python train.py --d_model=128 --n_head=3 --n_kv_head=3 --d_mlp=512 --activation="squared_relu" --rope_base=13100.0 --qk_norm=false --parallel_block=false --init="normal" --init_std_qkv=0.0355 --init_std_down=0.00419 --grad_clip=1.0 --train_tokens=147000000
Each number is 500 + 50 x the weight over its row's rms, rounded and kept within 0 to 999. Layers, rows and columns count from 0. Numbers have three digits each. The size before them is the row's rms in percent of the matrix's.

# layer 2 attention key, 192x128, rms 0.104, rows 0-191, columns 64-127
134:494543429556474526599608470544510500496465492474509508575495531524543426474431508435457484445523522472406489534380402463507508564396472460436424535517535516463504478444477484434471613420507450
095:503562547510563420475451448413465484521589531512523481545472519513400523523630485520502606412507515513619453415570499476493574483472504549480505551492506480556501427533484486499519533489471589
106:598438438537497540597520548476518487460499496494417558510498422522562481465406484561420501484498430504416409454495445460481458569446455504428445473496462456423505459505510500435444585484523534
084:519493594497528481371428581499512473592434469441544502445529568504458552558563540517469610483584515470538507533584511553488516518593433502425518531489487453493504473530432376498472514527490567
098:533478432438501485489520499457505562548507439546491539461482537580444508509455556489532506491498456568522447504537564479537548469510440534374392537527432453478547537569449387449410544501540511
117:584406516444476422447395575482500515543423401489441529479494485512483575487529584424550495531501448492529515538472592487480512456569477504505500451510456447452533570539518427414425452509564502
089:566432545514420470458404507475477501479502507487579436421559580531423519570672491487429490498551516466640482425525450499546490510571485515477521491522519471525485458508492513536586482469507449
083:531532448435423541610534395483499568450540459481494520527508406539553410469406457546520440516473524432526479421486430575580468510463522547468391472517475452485451575559538524479459554466493553
098:512499569476477459373475531513435503566485523519578492425543549460473568528692443552472498455518469488555491485598532553516459537565555520543497562426541477507477484509442432541550525626496439
088:464492481455545506433490534486450473461577430521459549542464509540633541471362516513549416493463498514488555449560466550488495522535433540526541498497470450482518603566561450485424460467499506
086:473465405442503531493603490456453499464494510511513598515440476595507452472343586475527472476491474504455553448577506550514501510488510597555442513512469543475485567442514452445425543463583491
121:542499503554454533590530427511490526474485436491467555482525404472607420528433539482458391464503549456508478457413472505505445568439529431495448449541538464496488472477501481478503555369494531
108:583522443507500558513469561534517500468507436451540526466495482493532494478395564449515385500553500410491559471491531609472463548479603550507454514517483519488499562478537481458386548386445485
089:492513494465486585551543521448502531448567557505501527551461495508612498374377463444537518470438526464371582548483498489510436561474555460562458476468508469533499508467520495427423515421480523
148:500500498528567455405431531456462467563523488482530466485456529538459529482652461556531590578563451540670558453530474442463563525512520518453535483535485498571431505420429464492515515539485567
162:479515397492488509639561503526516554471490426476475491510503450512498445479371583505442445527498558445365522514447489533498409487478524505513429468541462506450511503472542491453500517450453504
093:380417620427553491445527509468409477512568418504517561483409524483435564495646439474538563525547481517530459511534504438578556539529453541523543493498472515544427525572517519491511489516582539
094:433491506473583554498567612378440467476554519540541477478416587501473596427528451498591643521538521493513508487605552542408531520538516564539571496423435467520471501540469513523461500516489460
101:514427554506579468585494413457456431513490554499455447554461460497436521552548593464524519457513423576578522460522449427446570426511482572476474437517518518509511506517433528546439474493509554
090:465451536496429486533404401494499491507481507500540518441546502413516407577573440547455496480540520418483500518507480450620442516523541414572554477455512468482513549484500516503571578551522452
090:536558458519523478571457531423529447467469385491568459472415568438547590440614498482537596578545477441516519496471527556322495521474526555548476448481561512566560437563516477536468484524519502
082:472547478513510518433515493574483459652572616513567444478589507445609479494475502532460532468479490521449539567468552578486460492545511536549522465488558464486528472458487496502494521442466587
088:503477405441514473524434450482548534472524514620467449628524457565514573429461425477527520475490565481595485455498482475459581421494479514482504476489486490489606509542493559543446431503491439
100:501499404507528489524598473495526435563520551491508410527454393474397489519418553497469498496537406576558451541482505511493468528553520606495585632533449496468456481524493565530530515491474535
079:527453570515508492399425513520444535534578451528489451403427508485492540497533420601523473523509370479585522562559479515610511483591597514565567463420471531500462565450518510461500539487567519
091:450493459504413535512623445474467514572501529445489487400556546497450430505485454498483431452461515519362467588475509577556511510499507496481501408449522393470491516556418539507483501584500544
099:487481537470462432547472476489535478395491470565498496528453504499438547454519452498502555501490595421493461485562478508554446416439464458509501473457476501384537558529558533519455474513458495
091:476501517486525503525607485472457484496585422463470565505501528547471540485579499557618560461521441515485483482490554511492562561491531540515555449413441494559442485583445516501427510551441546
086:513463543570450432508389448508539449544496455505541434410540468413530391492528364486408432511429417420484470541539498471560492506491544448551545527450442464496463477447476556529508546540565443
091:418592509464528616493571543576555538499488653514498457559464522467505495532351498495575603474470546489439472491466450553469466469485494509504436566510530469465521460558467469449439454398428615
098:469514518517496418459557531517519519455468525551479515590602352516523489511384502573412482445508497402454465451523543543528493414465408459480512551471506546489482534502509511510492486470391459
087:470515595554561577563592596517466454449502506440512497417496574586493587452508607517568510545455497555422486565487505601417517547454447561483421514474480503475525479520508457510451499449418573
101:488508440455412503524551576564581533502454520504444578530499463518459455572436533496459439533502488442414497521425570485502435483544481396442488509575478557442568512509456531546510457489463499
110:472516451606463531615555435579536425557493497440528482506589512564560443470462579473476493488481561474442544529434373520580459540468449426463504502519453510536440496420497500475464588412451469
096:446529466477461548620587470520599535439469517570449518546457433451424496584396504508496462538535501552445402474497579401484443464438519503462453461540503541439594460497499504504458503497461593
113:539499383529518479595523464531553463463532519478474500543483457493509496486436580519447460430476543470408461465508409476526456529452536502547456469517535525542466474484587562477454528401452562
109:559456517579480498508514506596591500530477498554512546457572548535496438524477578590486515458480513457476477455490584500506466501434460455438429450492419477501521408485444393449534593439417559
086:509594517518575475408400522532478440601489520462509475496567590485407529515603482544521589548480474538541508513536584537511552455537413487462603516518430467518508483537482340511511445531491485
102:566476409504527419612550513441504497527572475533449530491531451523521459549348521452471422382535487494428511491453390517503481525518555466498454420481581490480481534448573526468460506421514479
101:544486560479414458507497499457486488440441500530537416420501529523381483525527474422487551512598426510464425584525494479485509426523486436528502498447485490436519462534459492534539444489575453
090:527501503549556437468433572441446423551482471546494469514512529527414556543483566427512553541575516547539538507489577523428498542470463477458585453551476439481538534534529500480447431510553493
108:532382525493492518357407535486501520522480570501535554473529481573419494577562510495557551520572498446607499488596466483461536467521518552442556511505504556461518495508478515432567543462499487
113:430591534467547498448477534428465460519528532507560522475378475479461488485548417470579599555497427535573492520545583441463579469455471539442522532539441492527532503483458486499523496591550535
083:479453577580537433461510419481507493544498393545461463378534455513492420535471549537421466491594512414521466483569432520621469485516555550508541403483512489415474491475551486478591516437465490
085:511435430476533457574503478510528629538531478478473519439453411563475469539349608544537469493520466454521530428588522518544464485554578576479443525482464558505473567427480463517532527439473461
109:615493606581525524446426508501464526551591531444564485380529496452491544467592451442512511478570397521508498539516469430466559502481575475512571449468535472486478490494508494409536475471532452
084:495485501540446458421434462463457536552410545623521466450516609440563417520587413511473466513422483466476561540473479560496512508542522376520508472491551413528520456448492489587509515550565400
076:546454487530547483524550447490495462562535617582556433491532559497551472417444483471446447457441437474429590529526569474517526483553605462509541459419504505504490525454474501530492514514526415
087:492579503459530503399547586500538473507481545412458469412522466478419499531572545522489610575566520484486438490458483508386390397530455542422511505499491465487515435499546520547456433549462508
095:464498532489483513507455475449466523506452459455473573510439510410431478526586433425562560554433562469518504488454459496505534457542483460447517410517453426533478558485451472521462477504468482
080:507573540536489539438527545469456490470485527517525574470520571476612359483523542579468462452456596524501487561569558550513384539459501473477492489488522479496516440425470460513525557492565536
101:487541514482459531530635558478498383482513486428551486454448531469495514490482513467515474455526479502440439559569521642467430592589472566491585533399502417485488425559485484495458514550555535
087:590461473498488413467388452470489576498490492525552564488500429482477453519538447462504497496570508512578522472517498401463522369446488438497516502479453486517464516466460594524592466563466429
073:439510438557465524575485520544533468425442534450471517641493511521511495484428556503503489579495580463398499533410506473375470507413416469442425571573512519634555510537479448473518506466419436
087:569468417452531462442429461500541494547523548548572367544474502432505517566504472433427484471540422502566518511490474489470473492553588494500484543496602558459539505443569495488581521479568483
088:478467487451478494569525506432469519473493448460520555592480447580425525565476564508569523500610540497541449414515508461495486489484436547461448553537466553484506537569514515503525490426449525
087:558541445460497457511418469484532509444493416604511567517527611462533450487563467504451489442434543488624533432581557498488524417492498514551524400527504518415631538458457478526494485551477456
093:530443479475477509467570469539457607489513535466426585459504442506444484499487577588498485524524532554476514439514564442526543502494504504366464514548457510480490539538483501509542539522439436
091:470473497504566524513435520444521588445488421516533562503494452480453561503438556470471441616494592566580509495519507471419537492524462604434395520561520532464535500408495471571493479519530448
099:586587516468436468441464505508558460456454466592495519552501535490531392552573566407390478522544576472495500600511493455507353542545466499465461469546558496457484518513494497521515537508559659
094:580492558516512391431390473532556471529489452557576473435465457413501441586468385471504488466564413467468494542527467373524487457562557454536562497408565496515385486468499523505522503475533533
093:531539479451454502523409492556487466551475401461551567487463603491490547507551549538535489574535568521512561439499502476405455502538574536552468444591533570458654529526538450469497515565461430
088:579490534456471455398379446491515567482477464556517532497510467512438479604481520495496448550532492445565469440507515422568509467471504552382436494521480555511458545508515475525580556520483541
093:525432497586555431506547465495532460535435496549592485501556499505492553439442532470405408478457499565583515483601523500483557437551440578476546500492466541477443458402406508509527495549405430
112:482522509487488446512514563391575431441520478519542588561433424526573449461500512483534540532485525480497487515486565414449560449475604526511532538489431535479451585598530502480407470495472501
117:479496492510549507524573526435468440420505518502470524629417438536492439416479422569559549505496568477437497512465562402501536528451558475534517547490391576503516515575523519457479529493537482
094:500592557461444467523520518477582533470480476484594452429443554428495474445531447447543493661494508443512530428455438472507553487572425542461521421514534472487484593504408479538457413523472485
107:484506513545493499472385473556477541621486483553433482422524517486477558606507653537454491500519440516580536477570475519503514505557468497517494404500570500519505472481504450605595510439435489
098:478558445488549517541484536541543547577488516481481509453488494499587531543443555502431439412486405459460544513478495466498492513565520573531395483529616533498465546505494474609589509551463511
088:437534486648504447504392457553526501545562537479497478448467479459509533547538482561443443454442489425528477563502507505530470525537492456522487473514646456616534525438491489543603482519437520
091:520487592572481498446380453512474534628528430509530498380507543516487545539600558436441473459527442477570531476553454547432479535566497463526501421523534452494505441468467441539558482460460523
107:501517564470497548429481417486536391395507552479510463533449542454522524407606436484518518552541588490629412531501519494471565508447489415502581390495510481489546505502516539448458479503435448
096:557464504488493560438317530516493540585528549451559497455457539456417442502506496475534493506409478448554522459518540488538503485450494566575408560488529521547451541477457535558590469504512584
085:509437542509493486465447444508494574545568467465535505406522502498476458508506555493463485486556468503555516515504477494507555510509542476518501468588519459460459481412519487538513471436513581
094:445503497471497476651609487520471489487468511448541536538421446473557499525388448516480459458446559509392588446528477475510505518511539553465443503511482624424548509515521516440474599585508562
087:547609589549537524523465482511520523539533462490480431437562464477450490582488528502486485498469464499489471506522465532449469512612571487446507514480446444573530415374448476473591514490544499
120:505499492462499475620535518545492514398523538502465555540433445558581513448416522519477469440452463513401556526506528501469395526499551569495441513518510593483538518458588511459470578478533545
105:492533535435420549580543577515506545451482507536481518504511510507446501577526498504507445558513484566461519577549434463476527466459524567484429533465564555484524460459574514399471485535622517
137:422436420480443491647478468516503534443436466521527528526468468531555532436452561471507473488429545463410577497487524493486419479378466553537383531518498515457527570459539517515500563491479570
076:546544449446543552522600479479487403478563578527498551552452466489472454436356508485468476451544487477514444506505489458502623527534628476513590524550424583454528486456542488406447517479526416
099:509562464476449439520565545451435498435550585489535509501556481416437534425499502409453526502526542533455469525494463568568511587509457449448451456520516477339506567447579441478505562516464392
083:442535537474528537384502491470472506556412471432483472552415515517508393546512479542504524553497526538541449505499546460429482497489485479564522484472425557501491408518360470537505495544524559
103:563383527544491532525361477549476448567493499440513516401503510501524490524493535559528512498510459458516466470510531486518458473425493458514590510396394399573479422514476560570460492491454592
086:528414521538554555450426408539438435664448550537512450533558544502518448582462562448495522535461516550430542518511515506465488550467517406488546499380443489554454447555437605497472538536509543
092:495420509523536463530477463558507513594446517524567403359499513551587509494438492420521464516479501479484443473507489556484469495522498463497551473458402512494529503556513575515496519533540467
081:515548420517532508489553444413517428542568563589429561517491530568525501501373473466487471462492506471489481476492488482456567532570571532440563494556452492412492554496597533472490538438499408
088:444473557508421451490421475473556554571449494508543485443423568503545441565456442515538486548443561520513516486464519512443453448414400544489456529429434509601551477555396524482515498525512488
093:518485572391430537513502546496504548514523513508506621486548494587454578486546563477454481545440605461503470536573544630520463445493493627480500521489552443432425491479535473520407476524457539
088:513560527508449478586440479375492525513494609470504557460453458528440465576432543480549530536466557519599490475525528455572523505465431498485521508512439384511476467496517453434456501575499476
090:522424500470558486569427508572579478538469420570533510548417500570511527467463509497450534538613395558519503539539526548496505470556572486503550577466517475529520501576526588521508470442487479
098:515501478524478472492474529498523483544444536511535418419374511566454431550417496450527523448465535512540472432519534538446436525541496532400504474485422530444471510641511532519569495531578443
089:438503549483511470537508536439522591503556420485524520456429539508549490578460574511461510517579505487640486441564463555498504469527441536480492493491460482582468481488437388501530495540587586
094:548420506525460479528488448536509497522514564492559418349580471518546551508464465481505467524451489502453503511538484549568545446446533496516534478421451353562439493464493569615507512554487539
092:452447497546515512521652463519457473503515484510414525598560494471542589459510541511495511496505482468468444426444506514501532547508474410475551468626470489459494563511544505485540467462433472
091:490481499503514444490509412413442567459529536495536501455472482485476328479429396438522444483520521527584541508465572432514516554495523443494518449516450554482492554487482480416473487496500473
086:525532500460489437520509470424576531546468483588555501493419494544423417576492469495432453594564500470564537475500553487488544489485512524455507538462525467535506536603483465491426491605531518
130:434580479404561458530479523532565539546420528515449572413467551487593485592485559442454442397454496452519526425461477470500433543558494537566397432542523486499482547584474410600587485556397485
089:443529435415526420584538495510557529471468507504463565535445487524606471430471476491532490449450462516391495479406451466514499496508528589519390539511513499502426630615479506526468432558516561
127:463467482513520491507446464559486605575516500483482548436574560489512536519550538449448452474476496469505584427510468534551415483527474446522433433540605511519483530420508463528638573538485533
098:543490577552483513440537513442549434462472541476552434533472455516450488433562489480579550578537561483570434568513531540471603530493513444470590476479419459529543493501519478466421440448527468
091:457423550573434472459350456560531550550550435477494492375558497518503512485570617549539530470529447479579537484468484499484548570517517520531474461500526485535501421464466503487562524409512513
114:540475454514510500554488511533476524508486486438467535595517467525614475494442512558500486443464448546444548508478552490461476524486607565552447591522478573495525473530588527500479554479552626
091:449459582473528546370546454475492421586491537479490443573501485480462481482573522517538591494476629545545401494514493513443535484543568474496594454490436503496464432583476498411472434550549542
089:598546458493495538472477512494457502477447518504545563562538584433549408570471349453495494488518509566502459569465511358519568397499413404529584523465524563519576496530574518483488437555394468
101:470498526558455485481476569509499511517585429476537542466578503561593526469501521508483525422509439477503554499432543534443498644511575563514483433551429525453418498455494552440527648432513531
095:566509573514552539339456545525485445625483492535516467454508541513518495520583471479482511508562536579575439578536480515458551465549505431483664433461449453483444417554466503479494451566468463
103:437466538543566542482547433546541518549531455447499481444625519541522555460588468509456518496580490483516466544478523473542591558550559474484584401567501439465542453439506472492507528467481466
100:517545563478525496338522512498431419493519554444453455506542555459517554560581485481518572503471484484698468509543503560489518521507446502444535432485506515484493424545437466495498461515494583
071:555520517431571577494575493532564445440483529481567428514503418515535435442325442450438494495485526483462476577520545468488548499583590484460554496524411581483504524462498509446370459510569421
080:435503516507547500655558456452451418526450579466485497529470416447554526520444543484444460507487606496398470490518545518542510512507517479490524480462439536575516451484509514444464517485499515
087:505504468509502496632581493550563566492498465450526491513509435508500467518352558489442453446485400497338565506556510484499455489537558486498449503511475486464553536427505493511449539475542492
131:557439548536546464449416421461455488625498499505480479447544495467492529555594492504503498508516533476570439452513464583479536468478457421497633471449515419595458526488473509528575476537450481
091:544446519524556488459474463546546434520529454501478464546562539502638568464482477548427460533512449534496523508504442541512569503455555382569574470424425454561534461450490548521482468469515547
101:427535478464436518609561533492533508372507435433467518581449449471457582410557566549504497435515488520510550483485552493485467493488483499534432501550569550536492494552541463405500496464485559
084:487513506461448548362413600485492494497487504521469522512581520470440508534644520486516528474524544467488448470490482531491363465486447568503414475517566420455457605521473496540505490467487537
081:456446492472513510567462457446442419513438432490425556563520509500518459466514500538501537503552455572508472447425561531459432548474480491459485477501485550676545576476402469438544452450476459
092:542451495551527517410531545544576467465523440506593368529436501396426528488480496501487514505564389530539561525452413472549523478643529449598495532530532526505515459503505545582527463555578490
095:527461441531551449584455432488495437489497511484481513476439443526579490381459495586500492497571456488498514504516580497520567544502583485486606509463407430531464466568522547497528535478422517
086:441489520507392507555561518393520543483507445529411561499593498502478513506458513517499525499524553450517479365468551540500527497424460509385496448499372385497468536562528492435454488488454511
097:440413474491506434574560476511516540511532529475483536410351462528503455531442524525521446527553519502553517487480522483526473533577498447495551499456463475542466458530457556523488451492492529
090:456534487486423481479494549496534518430470466527480582479553537496507583484598542443517456469521600571532472563547492546467519483472512579530453454584612521442511509525577510480513486477485438
085:570479423495514502497533318482499433561466470520473547565499524528511431496477519500449535502527461544576429469476510497507603584545556482428550500495402486493525549547541488510401465495586488
083:530386479466444590452434585528502528491473490470574398509434432530477465497470505517506556520542442472486470534511488457592352398477515492537475527546484476503507594457453481623500462469597510
093:437490482462460467543565562462466512540482546511418570541471474499467510485511518482537510554428471462441477402555572577550411437481430458444466492457530439528487491532445489521536483492468470
092:448475476503478518504512521517492524489465461474459537509557456527584428531518394546569471497546515551471490477437514455492496510521507532479517465499447464474500534638517576510516455429424472
088:465455486466617477584465521495515583482465529480503493492453437420499488570618487496534470516520485504479507512527436462556441470439420507527492524339509485672526439506460491516585505517460571
092:569531475498506463527476534492522435515540572511513492438469517493436555579507524437481483482385527519543501412539496513568475460489435530559543441488542538447546546404524480431588575558514480
074:464552476536485514477496518603616404409498453554458482586458594512492547410486452533495497470581466513413503520470502498487465535594579559483459528577486631439516486544600517525550475400485430
092:438508437414465553500540485475452520517426585589396528627474458558507537499430490499602549523493512553464528513487377517456525479441455602487517514494468555573427535530540518503403449472500545
066:551505543535504421408527516582531522550577509516598501568544601446536389660481526436510502531488471515523509649575518495487536492426558499434487505525458431519442480505462472466479508475469486
081:526550575576417449456395531540565542441567507494573512503420640515464459567536484535431450515486487533549564577524517477494552549451431418443500594545503492471488474443455438523557460532402450
083:503503622504566508469498471590466586463561477515511491467410541517430518550510438604533439512574458436512400540482474494571587498534482423487485436495488522511547457505463520575534447516485524
085:433561450486526516555550553359525509394451501491539460543441491520477437515434494536544501510514553503524466515490436494579576449434485542452505519463506494474496502517560499508392473508467545
081:512452536622513469429423489558539478491475554508520432539552581531631581450583575515513464526459515508544553522537560457510472667510469477576489536517539439503463478491401494469598607509454441
079:519576542453530537511600506471456559470449495571479459565510518502457467565386367505589544470559446525439504488399471465517629481517417486430493509411489468559448505554566465519468395537576500
079:466429412558434444484518542460473426619470579488491512526507517519507570470563476525513459489443523465449607555433514499536422497540540564580479509561586530523532557587623464523487500538470496
080:499431498520482453538477410490494517487476519540449523450526495533597562452447513484463516514473592478502465441436512382493404485526496495558445396600466514477553586446390453504474552499540407
089:477565606463536535545555506498387512476512502542473463560529531450484456570476379496565541482517453496471450544502537562449490553531537473491569431488505535597496454535533515546467470484590588
092:608481521513568477463454493443557507518568450521470549434580555519470528511563568522452490613553524490555501426483545472452476499524457516457478553528446472427407466404375453500563522458475445
080:582489479548542478470414465518580483550497526491485507475539513552569542442560482500414548458419542496534578538446501502511447485503489488519533473627501467531475446464451417483467580504439523
087:561475491455555513430393532512573481434523438536489535465527475441485387539437462591504577568563488531515526500506511450537518564460529523397569563469509525480466469433427549482450452580495487
098:454514407493566526549572445518578414516454511531440488537530538513556477515501586604472480620539515576525559438507530495457433520475444500440545547512485571408442530442455481515539599513594457
109:530464499511528508483402434529569488503507508461510431478478380468529475494602514466389455405461486486525517526515548471616437541522524457545533447573546537566567508458388470530474548476458462
140:551557589543621506492467516461508439423538516529441480484530591443473488533522468610502574620514529482582437473537554489570530546498423419445542524472525478459432461413385530490518528530566493
111:589553551540465462464445494503495427536489544554467573519494603485538528477523420436500588536525429468577478535560464570493484484530521480545522552535545503553334438547530483545555560534519508
125:504560543535596520438466479525543558496550462526543393477438431463419562467415509545506485500519502552543450468433541460615447525513485474488485511540513469495605504404388521586566442503528372
127:477491566501495481489515432465418557534511627563430499546518442561470563474571539454525453468529568473437466492572532472506512582483541490539501534423490536617536559557528536486521501537472474
123:454621510493423493494397488491460522530496483430554520530355511507526517454403546574472485518555500536499498496453461531561471452471454499478549501636558464615527441469376461529540520474445477
127:489575449480568531586503529533458522447472426548547521562525523400496473557547628529467500490542536609689529457440497567507492516466466484543478517529579482467522511432511461527462538489541469
120:516422515459565483637508546555535513554485488517508466452429571517466468469412414483499454428490482524512540596488583464386480480535493462467556535522533478467530380489466497439562502496495398
120:534418467468548508457371472549426506562480500481546483489461513540520424496463452500546461443481495543559591615428472506384523472420613451487449449511591541472530397536466551493479513575566472
123:376487486488464454592620454511571546599479509582536557473535561477472588461552564476492444517412489498609535535559529511400456450525456442503549496523514565436475387483458463476605539487467499
129:497455535466534493526509454520706461444475401537558475463566485458502513523473399535473563546370404432516522485508511527519476525494423485524488460523588437480488482448487413511553498498471497
114:504430524472515536544417470539442529522449486529354482408526581584575462517471474507471518545536450505499506472436428487457567460495476493383435490509569494451438521499563486462527501407588560
112:543452535536505544506488560582390466506444534414502399476554538524503452448423331538585435464479534481466515522471514421430529494542528457427469460557479477455476486512487527532547485461531480
110:493581488523551500434411530467495590486486495606516537392529549523510533487523589518495452566447520583668478437477460521538519425454465501468452525492462465365494534445483559522528556560501531
112:490436446495524494434559514503529548438522426449499457414442409542479479529450575479484526526520535555484464449539504401588463528508515505519423513532399506512500497550589426536401556443498456
117:493516479602485517543495406503508481613438500506571442576536442449478562460430531481493465406515508496440562554461485500479517426542487420505590507478584509601521450453443519501485486557556501
131:624448512522494487481551554526541490585461476481493434531455368547423517408417404404553502460461492454418531577510466503533526459531503447475446530495472452467417509495444511513509533531490505
142:560567488487515463477467457511488476583519515525505516568629506410500479574562541466500465498611448465502548480582459468467526552547544536546571516503570491597539559472510502462442483523464499
069:467494519528493542585498532508480523463475494494463478454472507409538490458569470402494449433488514495508497442450502560522630424588484546551447526413490559521472546500552481551403415471529405
087:435477395416474516523584540447482449465396505520480567590473431592509528440466470548574551436467479601484535475527463573504482474446533579503510491459490576540455551523645537537382519459508525
078:496523505524472543515549504491474482471395525519478520534463512485473455470455485365566562477473492607497499537458477554458504400491534565468524499432476565489444500478625533500350453526481659
095:570482554539531541515491420609514459508567523471504522496539488471451467542510575573471485564441528448460464644520533486496555572530597467516470498543484390529549439491487508538590494506509465
080:484560463398541561517580507491432560544441505519466577526469567487441515481426493476540521526529464464532430491460497520583555463451510507469521514496445563496503483528613499476420392470626514
086:446533494440498514503610572470437528503545472557491573567490460545458503478532406451536531398517432526419472477492466532491464455504457538517563496492503592542509476522582488457422484557449542
088:495535592496495455502444467593479497497617532472542527481496520377387503582530438483444493493513501533473393562537570516499490533534561485500512458497556534525493466467445470554595450522478536
083:501551478417515534552509541397474608485431499477507497486440504540505443475395544438521466604599471486513497469391449508505624383477417526436440548499457507414500526490565461435463467437549485
098:544456588522479516447509500506528498469479483541502492469536623525494438568482451537511564548513495492509429571542467497453575450439385477408493483464467483512544415494401552478521434489534562
092:449507536568502447480453543467581462485592457503568476448512493404456537471584497493483428484407449457522562575551505503545435431545489501526488430510459434477577476435564429523519517512407472
087:537566514550533499449519469508484528474450484514449503534522549467511370559536452590507538533507504557561464526495506554434586483432450449391542560410466508525435402498456559440573519571526527
093:448585507547491513528592520478446569550379503499477484461483542585520447467462435422510522431583499533567490538462440477472622428487478443438505563474517478541464494603620548485521482503473561
101:551479498598521444407413457520465417600452554515536470531609524446525449539620513438551522448448507497527530523497569526494469511544533474502562501464556528593493438461459562536537517570530559
098:564524536464468475558399448474504602553490485519427548461507614478490553577583495513430469510580500488580548462493466402440526531507506548517481506543555520608517461523472441538547494458434463
090:471474459531510503549540512462516605539410470493512491411532545563510514509383546448409407470545532503568535532439486506466552404550493511476430541543482420410508519530577465560519447439506515
076:531521408558444512514456487433497525490428430462551585563554520397516463537604563462443500503466533571598501475504462590458482387471479530568455496505444495479545459455503530557426527565508570
116:431484518514472465541628585469509465459485491474427588594585485528479483536551397460443532464441527516496490495581483569475560463558432522435507541437419539372485573563620518459454485457509550
125:440501502474446488465381462560452464351543514486472506472559644451561398564620461549502553524442507497495476470470541502446482545491570539567491437483517482558602484533539538503473487484537495
103:522546459463486477403504510524473464499510580422439514570412551566552508525481623461452572523543433441491482478481460491581453563511519586528545564539442570557458486524480489536493499455466480
128:524570512512457512625617580408484502555500554492479524490427584495458547449476581487528462556654499483558461473560551472478464558573472507491565579546415479528473477518480503507566531452389495
104:494523515504470475395408417461611501447509480481538521359467515494467514534464460456490494541430515402474496529525486506562529439471534519486467500498412474419589523496484520530562460520464557
131:450521512521444537566597502470535530547502472452533439472585429522491521448568484534569430487526543531478516421533458465483567532547468439445464452525510479549471552502498405573485527419362552
107:465439570462479473580518529620470570527502618473410468483493514583494467454433431470495516450504505551485482524512548418412519518532502520423520504474409462477542466588467491482579537415431471
127:433480497486630562601586578529486553497525432562511451604422444515504463538521573555496527429620528617445467483524556477473515500538450477433506519454461509490504532495474422451374491458562493
110:488551518516417464520569520517422532475410513444446551568521496566491561382495415482414540531478515539627480501439509573497424470489476524517454520564548450515544412467558519499517524424499405
120:363501536518456553577590479490396501468528455435528427579409460532507508446419462629529566486560536505397495473451510497494517532474461464431489430539553488577521458551530397470452488477518427
130:467489514479462502621538491417538523587541516521472577487498530528504541477603554535535482457525540450368436559491533581415545477507514475492587493452414586467440474545444513507564474514452556
126:537594516577465498453455523499530525515455506435468495558412423536480538452417534488453534441479510518522440449462503536607485460504398532427536521545470446504489547489414553501529509440475541
112:550538406568528509444429442441553373596472504579559517541553517389494524490420518479504447510482425431489520562509516576504509460541540493575586536433601543524482519442419605532550502567543507
139:483544471520433501494549583499464531545488562409544513549579557427478473481523472568538468435402569499468520481514525533378523455499472584496547462482473421510508440495451514453457441462498559
131:434445556502478507524542538519400587589555434413484536496482407557511432531565557483511520380576586533456486533480463495511545462488516389438507455539452504512505484563510479560436516454439500
100:479455524404510484467397392518552600541531615483435501504444470586522486509560461533467532484495446540468498507481486467477489531414503515558444468484531523491548501573401449483533542434446536